Weights of a small transformer language model.
Size: width 640, MLP 2560 GELU, vocabulary 32000, 115M parameters.
Architecture: LayerNorm before each block, biases.
Each number is 128 + 32 x the weight over its row's rms, rounded and kept within 0 to 255. Layers, rows and columns count from 0. Numbers have three digits each. The size before them is the row's rms in percent of the matrix's.

# layer 9 MLP up, 2560x640, rms 0.0644, rows 1301-1409, columns 384-511
106:118054139183169185116144090094099122130082126165132189111156124152120130223178178104189146099176129114087151163106132149169149152133118038101128084140196104124083105160190133123161130105120134156135137136169144118131191142154098158103099132155129124203098133116135182090120198097121085182128142084118172114131126119138085082155195096134101143167087185164144128104137065157088107163159
093:147088125108184130111110112135095133142109133116124161190170144084128098164105130132127109135123117154151088145097135128109095091112107185186116126138095125143138090070098130090152172103112101159133120129105144086146160200189144135123143097205148121136174140108140140138204130174130154130146121115113159118128141149156136114146112076121151083115071135156098146123106083087154122157137
105:124079131159118116105150166161149132182059082098186120121135164118100128107147049116116174176121139153137106122127162147080097144141096121119122111085140150166122149088140131133155154195088128121061096041079131116160134121144159178179159119082104137134133124127242126151115167143104143149109162082123101081158165131139202102108127147089084092152140121124097133113190139117127139139105
115:097155142130101103167103146129165146124113128100117120158140125142163179091070135185123093080162115092061112084163104128102176120064147129089131115118123142123130079139137109102134184106149136204127126153083164109148131114150107095121137061073155107143207144153162125145120133105095133149112158125131135127099061174088112084106138112078111137187138117097116121143166134132083083135139
108:126116123106090091093128139116190169044100115110144158157153104158140118181119105211177104130132072161112186120110121146140130141164086151123176148155149158141128098124121130091127105103068133179151129161106124143124158080165176154159109150112154122115096153150127087120124141197156204148086132161193129036114140139141127130147122147110127119131135134159101156186120125146141180081097
098:095133172130076127076128135138143140080206128171111113100112175170134136081144087138141136089153138101112130169133108182123183093059096139081103138163089082215145150099106122149154115141126162175154193126126136085138087146144135173094153128104128128231141094133140173169125138130098094151057118138184135177148165107123155099101088141132138120061185134107092146179083139117177058093110
098:091139151155119123054092134075147149145115122119074141134094132160133102092115095130165084134147135179113109121114141189134195173166136152126102128055121177116098089093090077155109113166149073139110143186044112157139160156128125089068155173083170146165138114097112162093130118193108173109089051122134144170123153109177132103155127171131168128169111144154077123137107130131148136154156
101:100142123152111121127097066166128128196134121180145107088155181111113101076177138096158172128162153122157147123122113114080146157160154140135158081098120138141104143193126141091070111163205089157103166143092094133064229155163123072195070094086129159167184152109183092101075123094208139127136157134114140097108064185141167133021127132118128110143157159136157097105099141111151089117116
100:077117121160134169155145105121136098142171142056093068174103079145177091105123125119092123133152147119135120165070081082103147170145100115108136135151161137146039134121148132143127085125124099205139087164212139174151113125131121113103152191067109093149114131186130161106128129138119155142123149096088172101078137177130080097128132144161165100138063080121157131154139110093112137166173
099:086103095166161170129100132155144179129193144156163192077154096122130107183075191142118166113168196138181116090148120155163147132112111160097192098118109155126182150189142150125156118102193161110095087139159065108095147107117116162132140147069187174167138104135102120113126158168164183139091141163115188122104121109156123188123111136119166110113164151114131099135139127103121118100174
106:079120129130169151117154181142155148147065086160083131126104111136146143121132186099158177097098167158083136099167099203110109133143133185164055086125124081119107188090170168098160152119124132111137113098118108195119153147036128076132122139101078139127154100179135076148135148147105164167138119164144199134155148156136169159098167115153188094118151190184174193138100108110107088101131
101:093145170108150147159076104152132100179163124165108145146070123127138179127130211195127096161150114170079142162119147144099159113140089149140173163121114159119124115171138107132136103202172173149115113150062086075136183128102151136115135101084171127130094119123151141187132105122121147117121117190139092152098119136139115149099128161178096143063165078108163101121155155069128114164135
095:106132134124127188133097070144133126143071148121117089145187174147134156105155131075114152112170088147127116162156215070159150153114102108137148154142160112153146167136149167156136123095175112135147131139157210126150147123144163108149155146102135076115190107157103094089067091114139095088107145090107056117133148091096115120147068121163163118182185126102149110076131084163104095139099
109:101119105136138148137132133160087125080177144127182115148154171117105134166150136132079112188103154154154156132157115141149060131125131140143153122083125136184140137141145089158163152135114147103112121159099106137120115128133123187086146058114118155165105155149142128114186163146175170087101104105171165134080097129162123103133178140144203143119166129115123079102165135103126130170142
100:135088082150104139081164148125175168101169157200147159191138107124150162066099126101158092157109089161123082152156137100154177049139142116124103117134084129096083083177121150075119118137129149170133102093088124070164141076133147097108164162097173134128132167093154073159180131135149108122109155116078044150148107133161171136087165117126153187126055082114151121103178114121099162146112
107:115106115183139120092075084121104162112131132130145096109131106139145111104153137133099100155151106120011159155132144143125117061181123154126157117139114112165132172134129089141136138153132118109115138060184127123128178138119134082117177114118101119076180138102135044115160114053107120075096060114124109082153084163127139131126128106176129120148103148137116162113144040143150132073120
099:142144119114060151152092136133131181174135158161168141155131178196175170170148159132143094186183201156145134101207188182123104176148139091096187109082117144110111153104149173120128167112158146153135096092104107133143224201162100126161134176152153155154195184137126158149153161180163110086139117117156137159189142097151164120106136131153159150131087143122118136081084157121140173095124
087:060184120126113124195116113078116171179164125156117140099153171137174164142130070141167071123112106117193116122083160126134159149199080154134078133090072083120202110145150122114062133100118165112173149120124111070150145125137103089151149145147094128143149118100100128072143135151096133076142051114175133157077094162081098158123118173131138092178185087139186137119120075165188181074164
112:179128061111191121111185113080067106117077136076144150171108140141124140089100113087134139131100133102142166161146168120154154125154043086145107192102129130141156144140149110114126145107112171130126124190107159104127111162120054145146190142139103129181122077173137117139102095121164119077151111133106123109109114180079091127154196151136120104072112122114152168073107145144125083090139
103:147109069096092165128174138124126165125165167132114072143143138128138148146193131140111150087152104073086132139121080109082089115093101148132102132116128113132173129117146129174129094148114110177130168160119112099111171110124159108130100102115137156149171170143147120081150133113162119118191152132161110164220164183106167168093190107126141119106138135100122186115113108116127127153156
109:140163073140137120134115126165111190072102141128139149143130180126140114120098179148076125180139142127114153064211128127069109153141131087134191112135201129118171061123122145118125111184125127108171088097126125136108094125124104137150092134153124129151164122143116125139100157106126079117160174158110108135171154143115088095128205121129162106160087166172111117086131119093181126101081
098:149140130106106175084147119133115161106087107135069128099173086110122098140055135136084154124092100139062132142094132109111145129095098096144121092121169129105122089174151076172078065155095127172044133073102094145128124109117133175078107149119099106092139098157120128096148102108169109104142109119172134163167119128130120135091103159148130136139189117155113118074152116134112190118125
096:106090118118112140118100149105175131097119137103152080157106142178080108183108124139081134109106129078084062090129087189135119132157094101122105183150158102136160178086072106134175107173145176134139065121151091158145128133148143080155144168163191120212114161138071142110110107097125106092143143107148093053120139099171155105116157100092094116169083136097186158120113092170124092128129
101:075149101220138114102121133089111159080176181089093067086116141105169061127207148140163151044126120058135136105184116085140051112121050130097121143065130193133169151143112142073157115136085129126104108152130122140105142153150147105162098178131162123155105108100105145146090142191087158147116100217104120116129150095101123157119104076059076113151148111142111083172104135100112115153133
100:125156155168088088151123118155157076108127135090143103103120130145146110072105138125141122188152121160192151082194144150194166094167145117129105125085102100176076098105194082126106178053138116153059122090114187138094091110098127164170090052122146144164161138136059111136133082152101162167171114214112084114109141074131141116107153153144090085125108159131154122151126118128143072100077
100:081125125213099128127151098128115067126113118119112170168099111087144137099163121164148129108138151148177110070133146094133149152096079110132148188142062124168107119084066118204085108132080140145115074163160132068197105187140124105110162100118087142154137118143168139072130109107195133133130135070143118128177170141174134113115154120147117154132099193083135075076120149085151114080052
100:088136082143108161140117125088096149085128101115150188174161101086157141088102104132126077107133183154091094077133100115101071088209097162128155050134104122079147077099120158105139103124069099135184181110109116199103087191180120161165141144137130154139122111139116159128124142098070133064128142105166137193160148152047119113096183125119109170125134132086160197107131106143177148056117
107:061104148112185118179131087139164175139153164156073110121176172076081156176071139191066115075162103152111101152139116071050146131071143135090101148121136132092103129102146142078105096124135113128113157118071132051112131112156118177177150145126127165157100102143142067128155144114105184133100146143129132159159000080084119111107095132092127121182116102113109138109212112164072137180115
094:166129146101143147155154128079136168127137089153124106163167104137171115098146143129141095184129094123131143092106155054085188127119114102101168165200110123115174131114113119111143115157180179130113139137170115163077100077145162110112120077123131124120209160152068164129133185119143108136119148117053178157196125138119106161135183134112126180131146127121127109093121149195098142098106
105:136171152135135151122111127118178125126132086089158175144149162174125121134082075152156088112182157140091179118124099100149109122126141114109111131131163132161179132149216135141114163130150120105169181072159150061155144071121126120203201126140175172149123098120123129137106162212157150132111100138100121069148133114130129084182107139147132130143106085177085138141189123136144188112096
093:144106182117103133175090130175101136059114140121138150088107079182085100117115147117133135128122177085171149174157102150078091147115110171075103119082108121081140059160115089145137120131090097169150110160115094081108112132165132119170148113137152135147095131100134167122108111116147181120062155112159106189161194118152083154103160074174072082111128155151111178145171124087150137140046
099:143101119089111179082183124113169132175118192145114152099109119096084160108099144115184172094071164084114116054143142094127102122088114091170165131110132043146116121061147192159160117100083124139119101106088128101124188128097086124161072151210100104146133169097120142193118112145062157139103170119110115126112118135149182149112140063177087168094118125150115088102111142151104101122107
103:141176190135075068141159157108131149114133127112109147161111161185146123036156127115163138123151115079084121143164127119147120133111121111094170179116109101156073117130149135153096094138067129134116138105083124140126098163095104150168097060091135090144148150158095156136170118184146140125151112096110141107178098138102090143141165132104139158110096116107136147124123116110165150102137
100:174099111137117151091127118090106091128126129102092150146088175128102129162112139184098162116077113137114130138149097104080061113091119122149097097130117111106046120171118191120187066162132134121089090115070099161128098152150112153133127159154092078141113115130130065125152164089070102114063167145134199171133138150152110048127113083164183106100125124094106101149124131155175073102129
101:087124105137147043122133104139111101115105139165113219115110149157176131170173116107191082146147136195121097108131179149154106187185074136150125167187134141141112114159165159156112137083169130172109122121132135146152146129172086118110158122194076133118163113138132154164186098140151143130171122075192165154202080144151118170080103130131185120126147145145129124128091149157122174144151
098:102100142123089100138186089110183106122055122192131120179139115132118146148122168104134083136078146134039132123129057128085078156154101110124112096140145146108137171158149145116149091111109125127150124109085131120126143119092122123163111164127160144120124181141158126130088170091163181113149073141146132097136078101161104138086139187122184152146114138173169112130163080142114132070081
105:154110067085165089118064121149137127144137165139186181122112129140202101083193077086122201147109158114074149050141133136159135081166135159112105082155145145100115167128131131107118077154149093106087134170150161104118088133123128159106115090145080128068115081095106085175135111106120151095084186128087156159090142084106073118081149110182173117118167096144150145178065160104123124137196
088:135115105095077131142121180094164160124120107117135128121160163144179140146063126147142047117055144118079127127158118156127116104111146148143155050130139067113135168119124153182131071104148106095113161158118074121119140076161112153097104153169126130121112166152147118154141139126200125151127160092100127115111102177137158121139138153141140100149148165031102157144084148162146166167102
097:167154102141125140069152147145117127128144127111134110114134152081154134092140151150061083089138156126063130155151126103141100102114191137111097112123164138056161122094128173091133117142167165158135087178157114114135136131102167086148098083141122145063110142101143104127140091076134114102170095199152172119157132053181161177152127145097088140129118123075116151181068100113141129123124
106:152127160161099083045169176115038134221085107114140143134154125172135128103093138137118164130118181127179142168132144103133110110150126139130139166105087122111120184139105152100146144148106164131103106144114129110144122103138113152108133083124110116101130089102102136167152039099124197149126181147099103118154118177067105058119137078123109137060144117168186157157089192181127124157125
093:175182137126140144123055150135118132148155134107129089111132049102092112174092096150116154049080124162129053135148137164084089121103128145079108141135160161165160172142147102086198149133115180134182096085091150123079118147116114112161158082180103050125148125166133162135090061130079184154130128144127139114121101119095113090114204127169132192124073110139129168124174081101135105137132
110:141134121138093141094134110206125095121120078116119086119107160154123173150110148043122160124121142173087123045096133092185120113117143152155150123124119130083204121113160143184067133193123134117156084183148151100174145125125102140131096102106133048118109146141119123130177174168096065128144143170198133164109173190174183153102117128123145128103153156106179109167123057169187152136121
106:057148121111135136174055116102118120110127119099138138117080088142112141156114088093128114138093102111108151123116158108114089141107197140095076133149168123142106131144093128128075114123144171123111122133062112172160159118124078125144142116183146095116123119139113105154153068107164081181093147155105137153161102122121071142197123144087057157163112106143102108105081158161162164132126
093:051090152066113117176121153172117140117131227166097103142073153139115167125075105127112138138095106158129126109129152228085114212133129174121097110120080167155137117178157087109144058098122176147100137200111049126131192099094148132135139109114124166160118191091139149124180039134112111093112109128147102153126099129016096118139107140173074113121096164146091104145112145087098137113107
099:068126094106066143091118161090140134132135138182085139163186131114098171153203165108084120120080150158069106050193145099156105091128123198153118104139166134133148162136147133165130111099082074172129173121122137156187084148118163124138108117148124083098132112151104144148137164071090135106123148142117092161125110181100097121166194131103148151171082157097128115164188123121119084145138
095:138164095110175107093070110156131172134056111166167139147169088144140129135114185198121116145076114127107182096125139143144121101154109158153066094141145110144080153125117156121151112095181087117117133140135131142156135108103129144137112198128132110168155128133060096089157170124138112117133105053090187126114148110224146187110102130113124162080078142114131120168148081112163101115118
100:136118103196144164160123134115099128131064157127126150155130096076116126112143114130152155076155172148105139179097089113108129112208176097154138110150123138167108111137114210113122063178100176192169169133124115139096138080158104145190124124097128123118117123105170152172119140125122127153120137109116171080125127144142166176163131159133096123130100099171135171115162118108072170123056
093:087118140073117074168086112125112156135151141165120101103119111162138128099175084108101166155157122148154104162139125104138163110200122170157171101077057119125124111089139154148171142150136137125182157124102180142076159097151120137112127141091121062107115134155068144144131115109116117164045106103086162095137145112078097094117153135125103171149134124104113121130115134162166201106113
098:140121126109146124179123094059127109109128142186167137116150123144128139152149124172104146133205115153118104136110131155141180095087163161092121161101184108106082128193094164176170123151079182110112161140111118130061140125174180168147230045134199145109176130173150119104136089162168116123174168148095107134150128060153120088124158128161113131138120113143141133168155126110176068117174
094:120143106139062146069113121199071212155159110138131138089106169156115131130123100127164120141093075146154120156130123092066146214204177158072153149143113192140123152127138103157142126183109173079139122058183150141093148145091107159104167076131092166101139123075157098136126091159123128104133124145101166143145124161110112135225006125146031068133060130145153108184098092157154132100095
101:050077092115141182091123114108117106138129090106170086100093056122159087113141143160099142124163150155126192153101121157202104129062147081078156101112110150072113180107100098156110099161138094110145107148074087086149151085133130116117121152120154140126109141090172107098159124103107114130113107144132156149147082117101108162145114133123135114146100138120146113095145107119159112122119
098:112100109126107107118077169132108143142124154091111098111077119109089096125128100074167140162141145152107136158154099127162175113139149117066082116118101157121130171128136097119176146136097128168149107144110073096194155200128088150183161136084149081081122186178128148122122148111084145096102130066115128120140074125135137131132121196107112101150161113182095152114128177151153156156160
096:103189131161061151128073073137151123118095146122168128147155121119137106130071066116125102085108090125063118092150137090109116102135159056162146132185108104113092132121152151126130129075121139145184119108104108131125111138102104133103132127158113157195105111174138197123145196128122090132119089144122100138109121107103075120190127190165167158128101111139153116153107156115156159098126
098:138137148102161128098143132124121168074155143134125045163128104136130102065055095076110163141099089103089080147119146116125096133134101127118093164122091111079079150153090111125108141148088164149109143093144104171124106088122125122131120119123099104157153131092075078176109105129133138155136155149137123148101145149150112102087098130108143114098106119106168105081142111059127099056160
103:202170145081095119092179146101114195080077135159093120132113143109093130143164134135117121167056146114140120109159124101145101087108128123165151121130142102111127149136082107118134166160095116144145146100173092141095155133091174161122087167148222122149110088136161092182087100146090165149098129107162153138174136118162088135166153091073108148121122104116138179182138111152163126156076
094:058131114164112087135084171129124192173074036112120107111149094191149107139145133107067106156122123120138168134136159114084078145156130138091166158178130105072110114103130105122128078105083115056127100165105137134151155167095081145089098074150142128107089140103119111136158103138104194122118149154167129145141135190087117142158126167161104177137111132128183064115144156131092080128171
090:106107074062134161083150135113157106137139127088142124163069071124174196149186182136125042107092111179067083139133108119169114128105138120121126107157153194104108093128148117079149087136157180118111111093155140106093161178097125097166082110102086131160166110158088144116116120075103145118152099157106188136155159136122212149139106084103126082092128142100122081113110163145073114129161
103:136132118185174151132139059088173151154106102117127133085113109155184130113116139124115100098111097147089108086154129177067064137179152151075115145119132117112130136131119126152167134131118176132140132142116102133163066104147178118126113105137193150124143153130117051061188164125079096015130120134089064091162113134110140109092183100163146125172079163113120093132142169168169139077116
089:119138155081139169172186152141073140134132128152106100163105161133108104127106163133091126105137118154148083095123104147180158122147155153135149111085109139149133154065071082098105194168136116108115147113106116082142121151138170167104125114070112132120119112104109128130172136158097077087137120166086136182135140141149105122168053159097112164155079094172117113055106061115118137095159
109:133113083127092121119111132131173149128117160142153163124136086092087166132139093159138171110100102203081092140169141149099125115120110188105101093125143112063176110157115101110133109114096188120119133147180146118193088054137142074134062124134143114141203111056165167160153163088123176079080119150134116135164111125120139121125146188084127100148156167143156106170126141120105153095171
093:104028121117101105129192147125124101086161149127132163148115117093174195103090170117098144070085140101121083144127172140069165083130063115134151203111131150072163121134165107104115115177127110122135099095120100140154107091158152138063127139139059124117124078064142115107113120084152101128086086183167096118111063131182124071051142090089134121097119180083169121104055078094140145108171
101:097131095151139175105104135140129109117142094113161065084101103112097154091133142139134169109179100112133077129195149110147113135043078196194152133074117123212119163158135159171111095131132158168146137121105115172081145090183095187146109092148105091165190107168096117158127119120174072069091140112145118140157118166131144069153145188124135136171131115099091098110184137131159144077138
095:149120148148098118173190141075158084158120148144113122163129129150122091130137146108156135214154092141160155112137097143150075151164118094091124073119040140119132171146065186178096100140179140116108122147067126122165085129195089194077135138156141131121103120115147082107110084091148180136119135142101091053139130177148121085107139137141216105187169130106141132140087096107090152131136
105:157181187126116126135111110127151116172099101104110147120114095097188106156090095146083130104076081132139159114143100139159113157160112148121075123160182142125145094140111082134140076128105068115147084147136114086152092097121180097104110165056097105167164071111102096093080131137079115146136130123145101190059146109137126141155120119135193150175162104126151088150157141116116140155072
099:133133137113090161152156117108206140112137129141103091106128110114118104083032173123115103133113127134101126100154033131124157152141086149105104131145137118137134155067180106177090161120058185094131090123163156122140159153152114126095125132173154097128079130114081092133136077140140114167110119117170052176123137145125103157107144114170107164156122153061129159108118096101108065120122
098:135143138153149079131158061109134105129144112145133140118121110128100120154111140109084111097085136178116147110139143141111119091096152129130108191160117114193088120152151186108097143098141167118118147115115092100148146090103121081175107165122143188114091132096111156160163130094132163087151132135120174082175121058121142122192138078168076125132097176130119127135127112144144152100206
097:171114089199152089071072126110103149116165164081126106088161173106133109152125141160168131102165087158134086100118161099135126111106143092127091131156149180147125203092155081153144091099195147117102133155150120145129140123156178095090150091118171178077132138105123138087113107039103113079117153140189155156157044142132117124142112108140091150165191150069106135101197172168193141138165
104:119145090119099118102145152132158142149089132128121170114128081155109150060120137149130116150118159179187062116100170113099181104149082124187168133126128154129163116090094102129146112159103099118119228102123142159135095137141074145142134077040143139148077126198116104118185076074154145098145157143111171135143110166133123115127100054127133120088126124157131149118162142198097139141194
096:100118154166123075127112248192168086095086126116115089173076150140163127127124094155102095127091110030111154131126156168072165124164208120099084102166140128103120142179132141104176080122128114166172156088186118072128197105082132082135155112138125122074144134135123121102146125124133124111175108164059128113147138088130143116121080126143083092138167115072095110139129144096151106099151
097:120097133100172109178109179115141165169132137124185135133146122143189073098062074190127176130155097159147148164119097122091120153187152142172145134175165128169129102131109086122151239142103123129084135120094097150110112105142091122124112109023109149141121088113136127120086131181160182123152128165119121143134097121114163124189181134100041147091118133112096156157174174103092144234177
115:201128131125137177178111088172111119140082107146091179136111118201137082149137117114182115154160150139146133143109130129154138096167197176154108098093194135108170104150196037203077159177095104122131183082088119119112181052115155118150114155111132153171089112133160072103149167228141118153101114135137151091135120083133183175104103124117147116076174132163121116164113150117167084124098
096:150131131154165074123136100104131122135136115129099124132133109153072162224149071119150122119113120171166139124164153066156148112114090180162089108169158192165134134191130121131122085112075127127104199176084136123147134139138141103133139155102107153215166099135116142162202055170114114093183133157114170131133076178174092119132115129059105122130112147123140189100088069188123084094130
098:044122130092151176108139130108135126153146071120108136190127090171146120141124155180150089099112201174187080131168151133113119145149109126164171085094157120122135183144125107142093094165160139084130125121103166170168167167094137176100151106170101107116100140113200113205168094102159183120090065117118114090188129159127111143165136073104128175110140119151145157116135093153153103094158
096:194136135159104121072060099072124145111047091091097110080115139114141133169188112153157125124115137108069136096118075167132161116145133090127086101121078114165108074134058108095149146148150150168136166114087146137114098145165089108148160175088180160186096175123107152127121101079093145161133142157089121081123111151123133091120095115194132103136181112153150142106087098094152099109080
099:094129130098099129108141122131157179168170154129121132126122130141094162111116086061087171132172097086152155201103153112154084160162185100125105085142071136145132135173123111137126101093098174119133096122167117135103119164169087144212186164129171168100152097140148230132094122073149125147140137091144119118139114160138118084171041119109098136132103088129143099158137164099136106156141
095:130166093094124129153139097097108087114156105147183153134105135134175110140083126115125110100134077129144134096135108121136087086129162142113120173123145115103089116109140139117097074065190088172162115182141063193139145158123106105141120056091152145131078117124106154130140144115153123142123097129134087138082135122129112157048133124163170131212102116106177072063186120118206113054137
100:089116163154117132112145172129115154097144075109143112093072117160145102108067099088138164127135138192130128091121106153172117166101116169200123170107130119133143169154141138135098171143087152155111149092160121120085065165122170119127136143099121146132084144112125142070180137118059158145139160129097148144149153114164055189142093110159112159093096153146100102152109131115120132148092
102:167065122152122134095091141107085125143104125139076128128117109164102101033122154085148078107151080127160128109119098125181128069120139143110165134113077120173105103089133113140164169085107116109078158161118167117185123166096085131117173191160131106128165117155060163117178121146086144108097111101111194076149134084122090118153149154161140122101188158135125132107089134111120107179132
090:140093117156096085198133142066131134144131134150113131085128122108142156126137136148168170125091132113131119070197156110076122183146147154191162120106150147047141130083147128101077088123136166119118145152188118184163183142138073163117099091115128112123117129151178201172095123148100113029174081119171133124131075119158126155107151108153083100101135123127069107192091180120114130071125
103:127164078181152128117182111167133143167147127131160148089158159148177132179197091095116098135113121148112108164095110098128093112094134105103109125074112143067157108126162098161163186081107060164093125177074086135156119119138155154118161152169089099123116041105142161114158086156119076143107119102120155143147096208105113112193151120132124149127137136150145085115127136168091211095111
098:112074094161104119112145094049172096179134148181098123113119149117161158107068106159144121160115138076072182042168101063128085183165153123140179128115137131124101155155132114175188056102103136145143153154106157106044169121105090091118152117090104136098138055115127137157160106164111117138129159168140166083147121132161090081132138125150116113100160128094081090131140187114102157125106
098:156173092084190091167152098140149121148102104096083113125124073189176121144147081138115089113113108089188161146170108169129137049147129126176182165124109185112125092130119197084127168153151209101136142146125103101078177164131170120175106184062109048146187092128124171196155164112073128167088144154144125168147156157153126089131134140134145175141139113096206121155115144096097109115161
093:130107098127108121119072096093157118144127151145085065089137107155092098178097149138113090140119145064231097145129124050138139125084163168158078098115126119120099125111089166101152080084108085118144127136199140081097119096119208084108172148124132174095102051093151171184154088148133159110121089114143139120087134176182149176109081157125138081178137132139099123140120070121097146119133
103:128160122152116176111133077150066168165158096166139155142119148147125154176063121142076120108122163114134126135164132112108151149166214132061162107131163125122159158175121119114192132113150120161139208139155152094110135123128191165113122107146104150140075103181125134145142149197134103076121113159104112094137174203131159080196095122192140140180111130146134186147104113118157073133182
107:194160127153136163118165157159102181074167064134141211153160114101087153077125150124126127171167103133071148158113114123125175152151127170190153140145157152168127145162123120090091137097114122106144096134096213122127095134062111152124173099120108093168184085135129152148152133136121146179100164122157156102142121169135194112126142119133161143120200134103164129131158196163136121116130
097:115195184161162123140162146085060192129134136155074101162146123097132157147136109095210194095108085161127154125147074146125098088151097176169106146090130169176091128118166120172152152125163120086127109136130144117078072082139143146119077194098139126159085133128127100075150169144128152087110095163116180120148167134062111124106145143213088137135145139100110152126108115155155067125114
091:139113160127160143080092076157082107144122181115095097085087127074118124129121182176130178150096055160133081178104159151175186105137096159090119111178135135088119068214116110161141149136092095181168134129140148123124120205126139150080166153152168089116153082176140212113125087110172076117180189150184113084164120112125119109180125155132154136188103104150099118143123063127152152154108
091:129082061148090110111117070143098106149114129122074128156086120131150099102097193130145117115171131107103160090179134139124083139113145121090101134114117151125121122122148142091172143096119097067171153142137112138117111155092135179140101124087106066132143178122139105063164114144194081166124152146143147125117096105144070091156117174112129092063117124198144185132125124107121161145062
089:125138162081172142116115158093172120151138151169131165103080140192117118156141196107134186113127098118112150101133109112135129061154114173131103080107151132065164173115191095107140213180114119155076152189151177127132093083162155151139127170099111130131139184100062145134130145101120079161140110108133145074132173118174063086113125139125110145145099156106128205079151140175134072133128
091:172118189134120136154098147117151105143164122091152127121147114121123132125135171140097143104145112127219141074113132103141160108111153123126107074121158130192153139144132132137110092094136152161110190121062143145148157138132141063160121112152138143193072129135169124113173154134159099096158157157131182105096138097213131093162069073128135114094122126161134070127111138109142104140165
118:139171105110153128219060109158146132140106166186195184101079107170142221086112137191085143138132090111160150069148160078149087061110118160070080150073147084127094159161112165143093136120176129084104118140064127144124099093089063087106128159119115170105161089142125110126138139139121138119164119164098082096125129130111145154168069135094152141093125077166132142126125128178111085176114
093:127146087120058136123177110105185183158052103084144121074120120157144139159133145087155157127113138121129164118105158148155098166141185143161124176124093096127103131172147091088117113157070117101153137152146057118094110125080081145146176104095129124126172168154153139121127095131142166120119120099120139189123103147174112145185139075162174080143137133122074108116130106148175106150118
095:147106086168087120142120122158136121101158069104132145181151152111156154092171141096102116168176134045140158107146099176112161109101056143115107080155096131145114151068106125102149078147124115080131063192202110073136171110138135174154166155141144100143165141137105090219117140184127162177123110122183105138111138148144139128130125156149128177109154136114131067134158116123145181161098
089:140127080121138062157144117097116095151118110138144123105088138112078100107133109120125140190126129112123090132131109153112169092080090122128170122119115099119207120121135124199134135151113123134171138092106116084085140110098095181146035144098201132134123145089118165136129125187137049140133121089147114140126136131098110120113130130140057140117154111142188141138100129133113122104159
102:120046066144124108075077123125108136129168119149155204055128101162182143157057130136126102155141130124106089114135134142085189092090176110155156165117140160121108139166174129118123091098128148114153119141119143057125176130139155048087152124100116134203095130123069156083157066152116147101111095146160104122093137114087188155101118115114153116087148118174069103145079097145133111128097
099:188166137118070149104162161105144102151152082113140175136173137187162177143129053131144116145094104177124110145114096141190159102131100166187188151153205159137072123096150173150148075101126036086141096104130126077084146122148140103139073156192126140091103149099150142101134112144162149095127130146144170099172112097075149109097124099106124112120109128139147096139199174153132111182129
100:070077193131190114120102134161166172069146111109094137089202163108129143091073107131108143124134111173153120133120141149145086074095138189157114142140152137157149153168144098097169132171110125142124180123141098161102116140067099115103111141119164111142120108152137165119171092062141099149103082143163112130072168098124091107086129141097202102131117092175120131139143129176141133104186
096:158087134109080165172191118131145126110065089117161142095145150139160116130121082136135173116142116105132115113139116138121103157129133078105159124109122170089139113076123109142128180119153104123077137141093127132167138138102131138131123080107078113126213119084086137113148084124173173168090140109124152138106177114105120131177113153172174144148098115067064094161174104130154137147076
098:127125143127100147127128096099109072126142155198070097050159093103088111147099144127100117183062104140117101160133127166139055178090137216145142194110116184135143171117080048107114153141116178102173131182106087124158175108121117138153153054145159133100101072090105151125125151112116096095126094130051092131127106105087172121105159196166095120123082090151160109134109085145104158153076
112:121116088087131127051129131139128150063127088146134142122138078132129055096132133157176101146092078175069110103133097206139126096158145143116163119062065156118110141109084165118102088075124137111144130086099090222100133147178122115157110128145039137142153075064077159128109116129159110130159089166167052111148169118128145023124110144169160092200128107179111096145090148093085099122107
099:152076146167104069134103098085156102079128077126137108151068086180098136184143128121037107117077099131167106126131130116189103127142128136088128100084137176129133146113181175161126158127146106163135124136115141101137128129160144159181113116128144115169096092121098162158153142135122130126146030121164107085104108225126131119113115182052094127166105124181187123142118165177131167085119
103:129160122100172121125124120134105115135128197160124132199167122168218149154135136121148112172148154159099128153138174134147113176099123132102117101135127145149133081130127150133135137077085128189120187160150106176149190063170117139132111069170141121171166048169164094128159108123197103128079212124133123197108181152104170107163085156214126165137063131052151113170113143170160149147160
089:118180150152151076090167121099095078195116132103126116159110150104165110132165101095196102132148166094165113084124130123153119116128110088134144113147126119148165143107123162109082102122072176176182143101067148103126127140104142116153125079102110174060147169142084078134121116149117136106112185145136147153137101173141136112121177153152082125142207082163145167128132119132135076143183
098:094117093126180109092018109120139119092045117206075102188143091106143085209076070195139140127065199093124141164198104134106094088119100090116070151074168105141080112108150113098162097128124151095108128137162100161136119123126146157136196153108211128079132142133092152066134160155106162086160087076092131085187122064104124116090149138124188091104169142150133114130108107185144114114085
103:115107106113120106121069117132116126163154097139178181115113143075141126126090106134128115119132158091164155088153126160144160198154172178130148173177152136175122173102103114070102093156159143073091135116134123136098153140100107106208116131160127094096106132076123132145183068136105138137111099096169141136111077135147098061060138117102200136168176125146102117159134047121114143173159
113:134116139072081140164127138119191132163072147164164070136084096180115199101088136106143097145121139126164092140147106104142142117084155103118162079127128091134101118165128088087116097079127145126094127182087071090123131121096179144107068123112094115175167149155145108116154188145149164132153126128077076141158116096158125135133133201093133093103147163117089120123149172051069110093114
099:154092067093131147104107148079078070153132177149105129107121140097053157095117103089079135085094103146066113146162096082088150123113110106140121125054067118170125080117140110087116129117122130125124108112182106136060130183102119131098175156127093066115138167168101092126160131119134121107154140148135117147149100148190091139147095151156106095114066130174080134138068103106090127133076
087:109098147057116094072104163173172139137135122106121184067069097109066120116166158144106109142096112135118154092107053155113122139076104108088114052108113076126094145158136099182143063128172083149104162129111099178084151102171125134159132120137148102145120107132178157147108085172084129107107119100111146129086156128152167066069173181188106122121206137157130120139105143155051127161097
103:173175115159159144085139137151165047112083137120100165104139120147120085159139072111101142155163180105212169152096195081220145116156127081140105129104139099151176151172174088129148117079121152180153139099142125099128147122142097120139144136142115105159095114140112154117100133186142190138121136084161160144084100127100165096093145157159154144102145099139144104166131186182164215154157